Weights of a small transformer language model.
Architecture: RMSNorm before each block, rotary positions, no biases in attention or MLP, untied embeddings, normalized queries and keys, some layers without attention, local attention windows, gated attention, value embeddings, hashed n-gram embeddings, a smear gate, an embedding shortcut, learned residual scales, skips across layers, capped logits.
Each number is 500 + 25 x the weight over its row's rms, rounded and kept within 0 to 999. Layers, rows and columns count from 0. Numbers have three digits each. The size before them is the row's rms in percent of the matrix's.

# layer 6 MLP up, 960x160, rms 0.087, rows 110-153, columns 0-159
102:500483512486517503494495511492535505535491505543489457476474447540478532477493460494516544502458503543504445513532479517499500519472515524528499525568493512495484464502486515488507467484502460471464472496507510454551466495504495501464467518454473503519481523446484494525484526504503517495536515532518519481477516519482492531462508478514529486497527487489517535505464491540548523500471547502522514483571492462509512501496534511485458529528508486475526522507526502526511469503501504
089:477482510456497548484463506488512503494497462534528514504513512505489445462472526501507496502499530534530506520521522520515479494488510533514500460489472552491511494553516532523549466531501512531514446492499502490562523484389503487489439508480480500508482519468489465500492467531517492513494500490505525501486487528493518473497529521497481562548483454484469521506507519540488493538493511514488506504517522530506494517499503505512500498523537473462499491521510524518468498474483516
096:478505475447524479479495556508547536474505500510501487504482552513527486502481492497474480461533492514496501473473520531447478483476459500535509515518497513530463498481547491521569484466522492515522477481488484463503554495497493484537430524489511483473504510475450491463496494524524451514539540481471501472504484494544475524499506523503489495485481484525496533495499535522478502516512497511505500491492475517470470478515509463513499485539493529457524515520531520515480434486480491
094:452502497492453496489563488501497545507538505470464428500531511502493494445502510505530524486485513512460466534492496522479560484473474490485506533537505488546508491495491497496481468444488476445428452503501473509493551457511448496498518494497491509525524491511486527491533483494515531493505483513517500480486479486549547536485505521495481501528484529523510467516488528505500502503472513518556474468482475513487451486514520522495479504510489501492465497507500486487502491530493522
103:493464467507502496493493480522502503454489450510483492501441514487498488485521557507506482499554540503512484513501498503464489512505524497500511459548503498517465477502483542543509504536487484518499491520502492457486470534486514474505487518497472507491496491496522513479510501527502474525495501570471509532522500499503481534483550506495479480572553522521520476499534485526482556549520487453514479449514474488524488498475505541490513494521495470540472468518562491467486490503510458
102:497458469488478501517488519505518504476515486518446501517484503513483511522528489497438575413534484539468503547536534547472518513512494506482542481499472500532502444511504535507480522484497472481466493523499488495503502491500510521493525489524459515464456496481490512458537479540507521486514487484496476517499482516508510517525539524481546530498482498484543473503496493517505499510497468493528506510491506464531519523451474502517514508508479519477531482546526485481536516444477493
101:442464473510522488474519513507495549521461490523466520485470486469460497504477488506490501453502503471444485501533516531498571486469492511471497523498487504486485504476490475535480498534499540498512496534468508519513490463500489514494553476501510492467536487477472520511468520494472508498509503506508482485482450517526475479511528534483531508530518577503482561515457520549482520503482537478486463472507507458508518487521522478460493471477479520514509520513472496544498463495504515
120:482527511480473550464523497479493517515490495517504495498485541508480489509536501489490483501513500508525504507478447494520502484502494502526470483515460530531484501507491520463488521528544462495518465527479487502534499529511462520515435485487483522459482520472494466424476429447540480478555544522479458504517510503506485506473475481523452501527474481486434503528481508485499482495484540459478489503534536488467471478479522488486519498503510492505533515513531522477505514521489483
096:484524497494514518414533503498473529442536490481509494496512531490519481471565533498478468491525512475499499467529478434503512516521460516486523505503486474529489492494508502555540504504479487513494489469498502478480512479543517534491499491463504513509480465518513502489485500536520556506483499479479496499532470509516498559522506509490518499535500466495513552521446501488507493500458503496529475507513479455477488498532486484505509523522485533484477509495500539454477423470501481
095:465505494491516475508482494510471494513523498504518476492494527486542487488531499516509493532493501532524529451476469511504455475509480513509558472507496554500505494482493503501531492525530476518507430544500473507527510490468498499502489497500519496500455527545521478503490502514538487517509497503531514494509501529522444480556494532515507534523489508552492411508512557497467496530490489469473481496489463471484550515479497487500515499496506447508525458513506534471511494441490456
102:492515520457509494458527491492502485517499480476462530563495515476523550443517495451480505508474562499534471477492504530499493474491528504517481463503501486526513476483484493448538449500515483521507467498518504509529515478499466551457513475501531518495481603515523494465455452502469485473503445482507475490521508535507489496498486520470457513475506491492455504499517525517510505504496520503503518501500492485485500528464518504523494487519510456502478486481523517476516528483522497
102:505512505491501503511491518531443553518501502531529459516441501501500487491507516492512513502504562495518516479507450509502524510470495490509494452498499485563489467512480521477507496520495475463488486515522511450533483525503449491536525489487517521484462547502496489526462463493508461523500508500485526522486473511537445505504514468503497515515506515493481528526468522534495543527478481515492519489493457499490521502456552472457526464528556474515524505521510528453479485527541520
099:488477462477537513472489534509516490521481509519506502474488550451462479505537538525512505481502507546517507503442503522497519514482497500491514501473469521495462515499517490503532471469463478504488500423514482501537526497485497518490495475491499473497514527448494478499502506482497481498493538467482520464469445518492489494494526454519518509480508504508472485474520511544469552502512526528503488508491510513489443494537499443477511490564536468473498529479536532475490452481473460
096:474516512478515544492477476486417499493468488515450511490505464483529539513488502491509464473495494536460482530465513453481518517491479519464480509516487526512486515434470513521528495504493540516492499507511506435503507513522454484487442517475512474463517504503496493458511492483520480495507496500482480517510496460524550478466511500539487521498544476489529503486426514493532476472469529503556509494519496487460511455497488509507502481499516537529474523492530481507509484511525485
094:494478438511503500487531539509491465490516498472468473426510532496486528492495506497470510530485476527479522494505505494520459517475502486500480526553489472532450570467537525509542466495479504457500489491490531495485500488534544518463482515486520500477501478501497503531463463553519456512489495474485492453464518499490507488485530482508488502500496517478478521524499518492519516477491509508512475519519506425529529508560491507509493517535534472508540481496504509496551495497465475
091:529494496454473523516490470518500482501527486512505479473520485489490474469489500513473547512509505515516491496475522497500506536513512496502526495521485513513522519488508505511498482506551497479488437510484536486515499495501489505530509520506517490490512512532583474497541514470468519512517500483538502502472479482494469505524531513486538497527484482530528485517505486536518519517434540426537509452533542496535505482495491544495498520503501528467463519543512460464585491515496453
107:489512448504500484518483507496491507480501487519430490516475508474488483480525483456481536475502476528511453493493494516485502487522484526511508465523485526503520442509534471511470516484470462503486497498504497492475545521525502542511517538490505505449494496477506475489535463526480537526535504526523521500468496514514505527495508526499511493506480465514505510511526501538526490482522517525537491501498452465537477534421492509496485577539474466505510516478524517502500454467435477
099:506519490471471514525518505473515521511532433469520481449519520504493502494499498441514495486498536492513477498502522446528505517471500487494493487478499514497510538506561501505564492473502497498460451463494515513501438484472477553523465488493523505470455535485448483523499476483522489481482518475506506437459485540500520547465520501494482518513507499477510473538491485517514532468495506482506518467487494489502465479505486486481526509510541458495507506513510555500520505511458462
102:507493483468516497469541489509478524462546489481453513513491515469535539505526507487482525526466512473453485488476510495532524533529504525454489529482485513493470499516536500461454529523549504509513464477525516510484488497456495529479494470447508476499491489469474505501505514498494515493467510481515504463533503471479453511493525487472489501505507492466484506495502514521506478511496532493487477472573472499523445480540505532465418523543548470466472477487486503522492494498498500
104:485450532499477511504512507537493498488547494478487519481503531487492471475549481483481534485483541512495476506501508508523499518508519514462532507513513490494487495542531487496528511467461487507462528489528534502519502467455493483498507520514507485503536535512468509451460526501503446493489461509419500454537527558496484504542486533505548481506528473511530509480504516485513518508465481474531488493483508466523510566493534515474482531479524483496494447519487503508517497535502453
099:481536479495499559504534523469450522511471461479479485475488493507497491476485505505515545462493518518470442502520486504544542524520483503480529496511501532529500489471498482487466526500486491436504482499479495468501551539498470532461476509497539536504484482515502538504523555460525487544534455527518514503504528469496484480529571485520505498526543540465493470457496504488531509490480493522541440476497468493475502513507501484506496513521492512505490506487525497510525490497523498
091:481461476501473487476517490462485520459477506521514443451509483494540493528467518496484493424489489475470469487503512526530535512490481511486528530516499504518517516485511516489499493463449524496502461446450500499512500489508457499486471518469510487488489507471453505499532495452475500490512512486446496473494514487510511467510516504495524482537488480531520455490518500497552507457494497427533505504523474474529489500480557466510454505515494508482470498484537489460534514495497516
095:514506520495499490500486540522476529468526546538518464513487501488530471453486508500499491490452516553538467517480487500470534526452461503510501476517492508573483503504498533512496489538511471494498525501493487462459536496519490469495522486542455504500503546559475522478517468472541478465507515480459485527478500495546511526478540509487479503511559511513511490481463510513483481525501507503527485476526507513536533475509515498531469502533511484516474508506473535534467485494508547
097:498437486500489522493491520538529493534553521479510507457500489515515518474498515500496511447448541510543489481502473486502489496497499518476508499482482530512463498477496476509505484488475512502508489515500496458488484501490456461496487511469470503487509531485508542458485534468512505508513514538519533479498510533505507499483566548499529526518474495516530528560497506465488523569531499516554497513495481498519512500465520471482479512513443525508507458541460484445472473501467502
105:499522497494479489485508531508485515484509486509545484500496476506502514513528501459507497460460511476486467546497537484530496562501475494481479508497490498521506550464526511456505524519484458446477540516482474517561515542519488524489485508478479519470521491504536497497466497512509471515518444508515495497503500519533512483483512508502511525526573515479472466500443532509561510487466554507536466445504516492505517497497505492493506499498479464482473506433517521533518490515480476
106:506447532487526478514515495496496481503512511478496500519498501478486526502495495516473538505500460486496469465499524504541477473492461501553516503492497513497489474476538507501497530514491479495482522482495552479530471535478498536518468447458475567446511491532511488514462463502508509503491514540485494465522543502494448523490497518499527517529552453520471517508491510509540472485489503478480502516516472476526464534463513482469486538533510473473493456488500512557502487500451453
095:480471522501455471473512552493486518518475543506473467516508500527457532482514469510509535449499498476479492532466451508468538456488518476476510528522505533552489509518494529476503511449532507470478516506464488532493554543504465533482475505492512522475474492469462495484503489450463521516519501501502459488495481488510549516518494469498535519460528458517448540491498487515521544553505516496521501519515520474533497515474503463473513494481483519486503508500506497533495487492477519
093:452516518446483506481503489472504563511539447499485480524475545479487482517555492481522505465504492529477457508469516482478513510489493500482509506528461516527514476523515489505513495497478529508485477554516485477485512492472426476505472501495553513429487485509533545441485487493510468467509513470496503461462478524552510526489520490462504472502512502510495550505493525495460515520540539507534509488519482471480517509529490511472513469497487507506530518481487520480508479486500499
109:459513460487504524493476491509524506479491487508502499507515496497490515461509504496520466492500486505529449557468515503463501489509480491523508491506494540539478495520489514498505457453552532484463466484511439532523511536501491514534462489492513513496461493476462453514516490453496489498516547498488495480443510516510530502496512508523491484562470479542478478512520523517538494467514566518544508441510480490551512510500462515505501486542482534493520514474509522514507476502454522
099:498486479501548499469527549511528505503529491469466495496510541494474477468546504505479512501470521516491473469475511441496533479476522544511497481465482466482484486499550467516514513491528539502506502428487492471493493508492504470495480511478550530487495491497554531494509501490493508496509454486530500444515526516473536472510483516470535529508520521494524473537503499534495515486522442527533518517485489471468490537460446504499495536493450482465482517494489521492513495512490456
100:500460474526459472464508474460489470486531498513470489507521509483479468511499546472464529433494477491539495492522454488470471521456520475504538504498482482501490456452518502498507492463527464457513458479515456510475529488484450531454478514486492505486508497517485486502517507455507543503515526563503468487476500500467485478480521494495523529544508496513484463483537480507493520501508486524533522499486522482518543516517505474520484491506445491486492511543522470477540484522497471
118:457490501467490509472479485533434505471520486527457490522490513468502521527492477484499492501491525517499485538477503504483494520483542490520494492506497508530493496518505533486511461442515527456461453491516501481497535509529487507466507495488526517499469439477481476497555487433498489517490502477531502512449459510534511489500560498548532524519499467513500498500482525551502463489522557490520491483560490488526521523482499507493502495516490513489513536486508546523506451489472478
091:502484438504479466508520504485517512515504481521500504474500505457459483506481532504511492504473487534508488516481469455485518535505497481506513483501493511484506524486476510520526490496500428504504457464544495497526496517446486517533520519495524538464532539518522493496450435495521527465516508529528484498438483495483466502511524480512504497487510532516483513500500541526463580541465497497517528491555513510503535491515520528522462495509533476513510485523530491478502502503438483
101:507560484498494496507529494527504515488551548490478503516459567475463462505513505467510568484532537475524511500482501435502505515522508503477484520496502529502536518504493508466494467454473518461517501481491505481458520484463500522468502509530540466502476522495476479483519520484496505492501475504512483523495463552521526551504498542522531516486528468492482490519465518576511526523492536489498500489499508510479519488518478522448521520523476507539502490525523517464495500519481476
090:492525499520481510466508459528470486514524500526490525508460486505512535471464497478523506487489521496489467481534521497516508529526521486504513511471462527495531504501511476512533445471497470512468433502484524444483538522514473543466495543484536535520510504498497505520476513464517520523532442517520446497456500498484503558490524537540508486486492522500506500467466548497501515480555522472506520473502555499485518478507513502490511533489490486478488520513470495489538517510437505
093:531560484496502494505589481475494518518528477496516474488470512520498492475533534455476529495518455485476531504526467455493514521493491511495482517481497516512508451480517493488512500500474521499482497530499508524518485458511483470503489496489518537494492502511498506491495507511454503507485515516488500519480483507525465508490532541465514498537481515504491474577456547523529513557511518522573485424498542490514452490532463473501498469532509502507514490509464500494491500483488493
095:460502521522521507452521468544471507515507509483471483472478553492495494502487499500512476474456496540498497454505514454472538482467445515501479457531518523488487536483491546500539506450503480537462489451495530496517524517465490505485542470454508510481518478497492492503520502534515503490497459503487460490499496504492530528470481504509501443509496497487481501525489504521506462466512511453473458522493519497465476502540485470502509498500508479441486507473505503517566446515483487
116:513478471496526479464496456458490505515545510498484485488489498490496523522477562512463534475511516461502522466497491490529467501459513464505503474506498525491510452468508500513497525472507552489448479485511480503519453466515483539488524419494496493508520516466525461482464491488516514459501509499519499492504483582496502532552462508511519510502527474546498482498487508515516533486517494496485524456529545508512474485497512507460521522487531499448541491516511517511523512482507524
105:459446469468476513471485485459491499523571476500549518515535497506518512471489501515462495484501544503505511484502502482493517491423493463459476497528496511508528528481545505500486506487516508515477516483473506520478477511492470530493518501475481466500498501523485523474403466480529468528516500464479492506492505496525544519491512498460514525489520500523502458486475506476493472510515510484543459482497515461505449493457541498472485454489449518512493475497512518515510509492527496
112:491495503488478497486539515500485493516500441493502497528501526479477446462473497520518501430482475519493504490490479536552463507468510529486489499508498539506466491510519550507489534528482465519525511496506510462492499488508532505485472463514474518443519562542512463509488500509482490543522528552521527519468502498527457540529518488504486535461496558531456522518524514510474515516486483499488496469513461513504446492511561489469501486499495488504516489495534520505516462477490495
095:510500513508537529520530529519479510472478473513503468523450543471483477516498554495534528497518485518488493530477528482536514536507476536527503485500480538489539464490522525492494503534508451502453473509493507460522455483490510464522495511466529469512500514518471516503560531492544487471489518484488520468481472500479511532525480530502496521570446512541486473539515509494470497543530528485541515500511501515528510471508524508519463497540523499486505486523494528457503523483488463
101:519556512506496487483507521490459521493487460511486498473500467494529502503518491519452559448481516496491516510510485505498511506517534529463491494516505523483508465461521510498485536470527496460545420498475468469530528493548463475480476470478540474478463497518518433535498508501477572495490511477506528469498503515538532526526491517457500502477490528529500526502507508502487484545482534491505507479498549514519501502482513483471490531481471498490488466501524508472496507456496529
094:504501511505502500480506495531466520489489497487476487519483525521512502495463495481488505499508473487494480532467507513519516497469472543473513511596505518536485468447480521476442496519493469510456520478504478528475454506504462485497447533478494498515497545518511474520512456502492441506531519529474479505526539505506531496489504506503548474518509513491539488494556470466500528493484500504514506516507454451498511537472536477495510521510475452452479501500485490527522476476519451
102:521495485527548510498547496479494502507541538486496475486512500478543515462504511505508505460502494520461455507493523475513479474489533481511488474510491540523505534506501506470514517481422485475484489482507490501479494496535497494512508501486515526464478472495527485514510500459532462557475509487534524483512488492529499503492524511495492545551541460544468497544467516507503513513479573537533515481518503518483511476510542488485495508523508465505486479589488514457533499502524480
# layer 6 MLP down (transposed), 960x160, rms 0.0776, rows 110-153, columns 0-159
102:488552485471529489501509529510493524483529469471496497472476471500495488495484466499482472511522543567525467469462517508513490477475510539517495551481489514491527503494526555448532467504519476505485482454490515510513539491505523462508494474506520516487465498506488525510491529514520510517454530468504516541528440507510459475447514433547508475482512475516462485495501498480487470464485470474526491485497517496524522488457482500481508517484462535491503500483457510466488472507489530
091:521494500581487488495504536511465490501510514461499490505488483505507524491532466504481472473501511476476503466515499487513500503522499503466508478532508521496495493471513506488483529474482480487531535488507459498506439528510458481533503453500494530494520491552505505548491541502497489498512512497492518490515520479507474538516480511511520458486522531475562456489447486482589497500503570504544467505468497505527506542483494490483510523468482498541466504463497534486540488513521475
099:512495492489493485506429485478506499494512501479461508519532507495481537511503498434551555508551471502534560505510498515486493495508517481497505470458500504516488504532477484470503541497483504515513448511520493525488495462491501464466505506508501514477472497452542512518495498488487517530487534463517493472477469465493471479507530547508494508560477503504487455559496508461492479484455546497502502460513480496520539460486506523509483480485498511505489456541535463481534508520484475
095:512507578509518472480497495433527491498518533523508512474498531521493491486477520501509477485506525482505501457515486530544535468489453508505521491506512533468532539507520458456471474454496484509501484519499520534486495519474465443465474467520473464489480543514489473512520504502469485490503489518522490502561519489536475487516436505566485465502509452479460497514512480451492522497496508506487525489506476490471507521499483490521519503525510507493496545468463490510485478529473511
100:512548550513477512495496464489531442535493477486515503515528520544544494489443516523527514477532489493526464496511499515499520484525520488502496563511478533493507503498527485484502486451544515490494484543536468544512475519524467479480514494515519495518427540530490500505537527506467514508507453467473459495523487466510467477520478477492509481516533459495506506519536478483459499537500468479498496496528539494493510485543487521501500449485473508508490479488476511460521526513509471
101:481482521507507505468526466469527471532500509467527480498496518509501481471468533495492455474455470502535488481481486500510476531507458456491473494490506504473493548490472477500517510539481483517565484476484470557531488529509480479505524474468489478512513521488504500499532545482549529511513473530507534469557505486528481505452508474513514491485488483537542510506475443525484525506488521491490522538530488454490542458512490501526515497511548537475516492481480491510524511527470536
101:460446492501476484510492499510508494474509507497479504506471518526485537463512461535505506496515505502477525529493515559523522449498492527496447497496563463526499522534516481478486508503534533503475496499487520510495492475454477487499485469491508503512485521513488505540502504454462514474513458504569495488509495456475514459507508518485511517527508501485450459512487446531462511492525526429486466535475506499498529515497472471502511464455493507464513502451496517508484546520523515
114:470460458510528541508481533493520484511471474500484507471469499480518484554523489569506478498502476504487544478503523473490467443517532508488481503459487514468535493514486490516499475445505514464531500510485482524506482452512494508483559536505484494484511481468497507475523530474490527489506551446502520466527494518509516512503499459491483528495514541519544506446484461512514521511499528501561479525500498490511509498544512493529543564488504504516479499509505476518529510523470513
097:506514469506471506474447464472550475536509484480505471519531517506524481475470496495490481500531474447500440509501560494510503453494483486515507527479536519512489541489494454544481492485509474498482502458503555510524520509487527518458469512455524487496520507520533521502499506502508532505517472489506516488539496507534510484478515484460516502495450450504527515492514469491491504514520470488503503556508556469492521507538502532485515511541488542478477545516496482487484518527555483
096:521487473519473522527541466492485466485503504509533533489524499507528533511544559507556474529509488507493504511470506472479511531493496448545487510545518488469523472471474484465507468520495519461479492468473498515479493489518504518524546483526501493468531519510445530501465514495505540494499495468494509502477480516514510492465539467495493529488512514512506518484537535478499543526483492493502505512515533472477517498492517503542523509504493474549472501514472579495500476455424494
101:522497514486499523504532540458513503548499548515530462447469493510468475487500476518485545532471511475449542494507467509521481549526510519490481520487514506497521490491529558516495493491473469522480498508484512478479511480491505528511525507485505468506489517515539506499470495522472482512474518553515492559515483543480476483498514494452524507517495510473567491466482562504470523469522520500531504443491469492494461475503495540498496538488479541510486526502508487518507497448518515
105:488453445504483487476467507527542503511492519518514484520523449515485538491465510509501494517510470519500517463531516476469521512513489476440496503496470522492543534516480526535518518493530530448510526478513482494506490462490513486485537502491526514528500459469535505476514515485499502486482496525505516465499544453446535492487451522473511529462467443536535516497533505467471503530516461523520525495485575497507484509506496519465471510506526514526544513517488507512483514473500496
100:480440555509490512474513443505475530500465499515533505515532516479471471483496524547508514533457484465520449515509552496489482516503462473473504516514485533514513458553508477511488527484505458456538501543484526516509461516517536493532496490486466519504532529535513479503491578499493505509489518526537519482516502489509502492477507546505511491506481476456527529506476466492513522512469501510494517503520555485480513473491521490522512502502485492529501494504476493557535524527500531
098:492516492487482499485504536533497520544518447494477501527475460520470458503536526523473515486461506535472517466506492508522526515499522519474547486502524498531488507473541495499420534495478499529512495518521495486494476499485479497527510488494512515433520502534528493505504488489494531469461500512486486516506520476504497528529517519513485500458533465503511464496476497531448483438523503516451479543482499483480540546486479498495529531530481490440511530470471464470479476519507482
097:513495486506434508469509505510482468512483505501515486500505484485485508479503486473491494509485509485505480502472535524477493550476522457501465507527493525501517522546509535545491526532502489499527470536545519515561486467550490465456523482481491513509523529520529486518494487471469503498476461498524523461459527508474498480478560484516502512497489483469497501499483461472545480481508534510511501528491496484468562495533500533535529566451502513508534533464516499526488550507528494
091:494490523476525456513470465502502466535494519492521478492477514531490554500515480529519501516508503485493497479495494510518483477441466518512466465507491492517488509501509432462529484447511467526494489509486492488516512539513488471518517425494496513536510486476478504487476506527510485483527481491453516478543475504520506448524487491525491516429481475452518503494512507465492499516567500484457495505519518488527470521498506478473495472503485501510441543491468552500477519463520523
105:484484505517508510486471444510524515498457520530519542509486525459468497519510515497500467456528462492545490503495520492486496480513464454486519492494513529495527531520485479485509490480538486494536452489500484513543521493463501514490494495482491482491527534523472490507483492487513516517525467493497515443523473492476485539525510479531497504487464474475527503492505421488536473517472496494507550562522490462487547504519479533519501508496508552505500467510545514520527504529431537
100:522463518513470458531507494481488487516525484536527457492529493473470474558514478455501476448526517482521554513513484471454509491449487479492468470504521481546499502486522510475469474484568492512506486461474496486513494485496462495485456524474503487506491487511520449511524484469541480514506478488553495505512457514486487485505506491504504470498513472493541473495477512509483501477519567499469512470547491468515521553483516480489536480486491519486491548516510457515485504504518482
100:544517484484488507428475530563505517474478539463473505510506484458500519503521463482481462488485499488527522524507511494492551495459490485512466498511517504479483492514499513429456526473443494525489488538519500474521477523525515540497558487512525500530512454503487535505483503466511506498447542524496499533489513532514509529488472504514519483492527517500485446515485555489551508465516496497472518486503485484532514506500505487479510476467498491525494509504464537485524531511521542
104:530498479497481511519499512467545492490493506476472531528469515518474517520505499520537477519484509510532469489512512485532514575502500522547459494522477489515479468496485485512486533498526487486508507537558448458524490504533553550520491513514505509507488465491508504494502471532486507509469519511493547513455500475486515503520491514506477483515477531492500476553517500544504507481487497497427516482560514525511465499513551532523512474543549498532542541514489498483502482466487485
099:503497475551530497506482511538474508533447467479542501527483496490474482512512467489518468503466498524468494492525502524503540532468540531513460474559525503485516477531483488502497516577531513514493502525562509525473524489454499465497519526497518532504463493515492530476478483490485462495504499513532471524491497482481511469527500465475488541508471501510506447491545533471478499498509486533539483469523463506485508509514478514542481483519526523517517549479486484527458497503531497
091:481553507500517463499506515517525541528481553476455506492476515523505521473509497536531481525485474570476516480512456469520483461530528464526469495542489469550485531480538540492480514506511472480480501504499508476471544510533492494499496512519476492515525524484497501526503486490492542487491493497529550520514491482480449470502472461511484433474470457500515510524457509503508500468525529487490465512527462490503485522476485497516489466504480507459458512486510537465510514463487500
097:525486477508520467506477536459521482528530470499457541505514470504493519504462504509479485482517454497473490504514491485496495476523534512479487496474442486472488496507506526493519485504513509518496505487519500483497510481511517493456491467523531560476500484498534463567489499474491506541479471440488475512462503488499516427514467489497516506518493506469496472540489502495471494523480484469516481498553435514554500461540474531505517500502505485501502483501500549512494587494507496
099:477509524484495551513500498550476460464523503485474468496496537517497522504473515517516495493512527499510510489483520529481542472459501503506498559472501502537489525511519523454529468451518539513526548541484499529462498507483515515541469454514459551508491500505473502485493482573484471463526502505512474501528521520476517485483477480510508473483495496477476499542540488540489501506495444511473502512477504488537492515467486452496461484509495508504503477556468519539487476502491535
103:516512506451510517501492527490504505510512462454487497516502471501454502507519519453486508494521509504515510548522602534496493548517553525521493497468499470500524509509478494473526497490493520484477500549488528502514536495511509513463494495537514497489528534516511517497503459503502460503482499512507500509527544463555503532449544512465503536523501494489495479481516526512491456503447520473488496489472449517506485482489505473523507464527476477456496500490498483559506513513536454
103:496516463488545491534456491506532502526471535504476473451486528499490487521521500502505532524533489534498508495504454525504519505494519469539485464464460466463485507506520515515535454517479472548462507498512480484478527490475556487518489475555525507534503504452493466517486500503503504456511527495486482514496464496488453482492481499546546517559540477542478519498507543491458459485508491511528476459494498498471493490536510536495481479509489495510511524519521459473490469494479481
096:512508508477470493532483482517525512509526521483493513519526485518451529483477530526484493522469472496511477482486502509555499482489509451551501520521520494471492479535498473485501519555475478493542485505508522484509491505555558510483451486479533505562494473485535481506492528474545469507491481481482502498461506455497528543486535461495477510529504476479480476536466501463479494463511513510491475489521497499501527471507492503503520494499436456468483464496512548463516559484483514
094:506510515514497502464490466519492492505485531558492487497519474509531503528517502478533478553510501550482561458478487501505489506497567469488549489513502500435525529525526490500493546468472505525507469515508505511481488484452470484501478510486518488484469482503471490512507518505548497506518469526493472497531490510491457482474539480528544520481510453479517472504461514490521471507468516462522510505462516552486498522558511497512443501478479496485486492508543483509473464536520503
115:517533505519547510520522505534500461486468523527500493470468480520491457490496536496502451520490433488495493476467490516570465532516517526533502502510493521515516502502468540457534492550484516490466494536459516472506512497528495475528522472506516496487490522513487495486470475489511428527469549502485482543485492517516514482503479482554483526495505492515509508474519519452539521544519487497497494470489458506481505501492515510503482460487489503529537520485489479505555488453491537
096:507506485516544554498475532469524512519533498491495507493550445503551496461498559534512461512503559541529489511524480506479527503503487510527461476486516501500477489462487536524485500517462461487517498479466493463509489492513465556500457474552484511521463504469489487489480520518492525495515498519456460459496502521504508438495474498482494505459502534506479528490506517545523496512489467497511504463539488498469500528509527518516477524541495492488517554523509527501489486487478494
099:492478506478500540543474521492520488496462533496473508509503494508527520518475500499454495513481529460473503482495522518510474489527486466524491516520513506548514517535500465449501498563446461551516517539493527479487505496468491474543480495482515510535484500482543529463469548468517493506509497497487512526507549494540527470507502461509495494500489491457478507511525503451508562510492474542502506486511522484518495481475513494472512487501521506518468595517479469544499500491500502
118:543536515519518498486476496500504455489472521500495468499519501542492446474445545468470485490487472518534481464514492506499474529501495524508506487523508523490528502498466529464517509571495483455504500528475508513484499511521493473531494512499489516510497554543527489490486484475505477547546549531515436485533478515551498499481476451513490525536528474435526512485506498486545474461480503467488510479494456510504539505499484531496495484526515513503507474512523496532501480477490514
093:528472512489523497523501497504510477531466519521564537488500502444513539452512505483488517477471476518505503500481465479528477506485448498497517481528495507492528456543456473523526497509475474528503513549544527448553459507501481512518484469509489498546505514461509465460452518469505520460493478552451524509494502481475493506500513519480519519518507457496536509514506504495508473518486469473479529512500494526484498487527449516508520535499489520514511502499537480489444538482483484
103:528525482531451519491502488551497495547543473485513481517526514507468500503484519525533513542517484464546520460504555486514506533499461502472460507494492538515474447503501489462505527498501498504494469517543501479482489491471515508503507486509503470461457524522453498513501500490496487497476491453467484564522481483495528514455473488486489485477526490518572500450522484525489485510528476483498522481505538495519477552487485517492490489528495497486501518522474469487505564537530511
092:523555514516487509492455476475471517527502478522514510495564523534507494510464514502503526551473509495498481527522514523485485527505521470529515514460477494505521487495501453518509463554497513530498482533524512473482506464544476502466534499540539504502513541478520503516510507478474485471503498479433507491487514543518532524485485506466479496526458501496498518424489478481469504517504511511497496504437520533517502491517520498472530502523511497454514519568512484479475547512500480
095:528483517495442489513548505483517523509494479482483481491485498502497503511530482523549497507549503489526515508511519505495512500507469506506470496486551511529515529546460515496489460469490502498508512519504494471553478505520495524502478510502449536496456496550521498506478509504426454506468519484483496510475505461489499466493493520517497501518509495476520477485582521493519522499442473549519527433470483472535548556486493512512469480500516469505528487488512510518477511512539511
091:547531472509487488499478470479487478509478527518513441513527469542463508495495489493503506499459492490502476507510515489537527494494505469499515491512478521513504487524502511565519570533496451464507505510517492503508492470564515474457497473516479488523505510540493488489481522507480494525500517487491489504479492488485517498528498524513507519487544543463537461524483452481524479554473470523495525501506487524526505496482531530533512535452507510540547526506503491529513576545527496
110:499480522524484495507504489491510496530496499522493518477515522500517522483518522534479506542536500452553521507492498492489493477441504467441511519517500509499499498463527512521516521486518550498473514519492500503493470491463484487527489492487480497505518568514532496509531465505466507453500495514537483499495462528447478486495522486498489529456496483531472485493465544456510498532513515504424535488473487507504536474486499491456529497477533496490488459499548498492497531475582464
103:470495476482509514530499462482504488473511494530502527501485518507499491515504453524502471515490493490480459521463489506521484492520462483502460493507476486474512525482530508488491472448491544528516462513502473524468459512474477459534477501498495501570470473495438444473533498489504489467543478497520476563557539502505533520473464499529535497496513507495502516500463477494505515454518459518483470476463497496504483467523485460535493461455474491496493533510477482518491496510532481
109:489511524523479515513559475478500474512512507469502502504547508480489485475479467479534539464520470452522517497483455543536494495503478518495498496514562480529504481523548513461521519477497464495512529501511522497543496496526475519516456484542478491458525524503548532524527522496489509479494516551502535550474554500530495509494527483542527516473511556492470517487547531500487509516503490474503515446492494492509497444541512505484494480488471505487493515506525535492515516515533516
097:502515503494498473499514461483505481520507458447471468522498483481504508546521494492497493501553506511487562502561483502483521489531523511463476504478515437496508519502533525541511498535486526526522537502503529510479498457501520456456535498470499473565495526526501520513505511500498509506495477479511502498513504434482513524500528499457517514529498521501488506502525483455457451518500544509513504585500496534471503521498493507496518491536507494423515514479492483495506497495525502
103:531516494491513478542480518477511509522489562487485518484477461515564495538532471527535497535513537503519478489524472467533510503524483526465495486526479502514494484534515475470526532501473480493519501523535476464508505493540477537520500503560504506519483497510518475467529517526496467538512494507467506508472512485485506470494487520493444507529481534521469472508506506467505557480488540528512519505495520491527505497499519491461503484450546421533484488511510513485542504551512509
093:495508496528510519479536521495513485499538503493469521493490494481541511512534501496501509459463547508502531466556497462519479479517550493512504478496509510456493519513493499514547465506515518493494479477477471483521530501486521492484528431555539506490472481467513530533483531487513547521486463491519491500451461495555478516516487511513503507491479482481440476514458497465495506480498511464504541516539518537500536464497493493486532498508490534538541485487494516441484480508450493
102:501472508514509528494491486483529518500491543541505492509457478481500465519485481486513469542520481493542470497452541496456501450490528463467503448535477487535520464500479495471497533482506517499497539451500514516504496485489470510488438497507464491507465473526485502502509494448471495510497530530498493458508515554474530540557470522509515500479486504483504473523496546489500493484505486553512504464519496488473524498540485490507485495533453442513488535541476479528480500508513510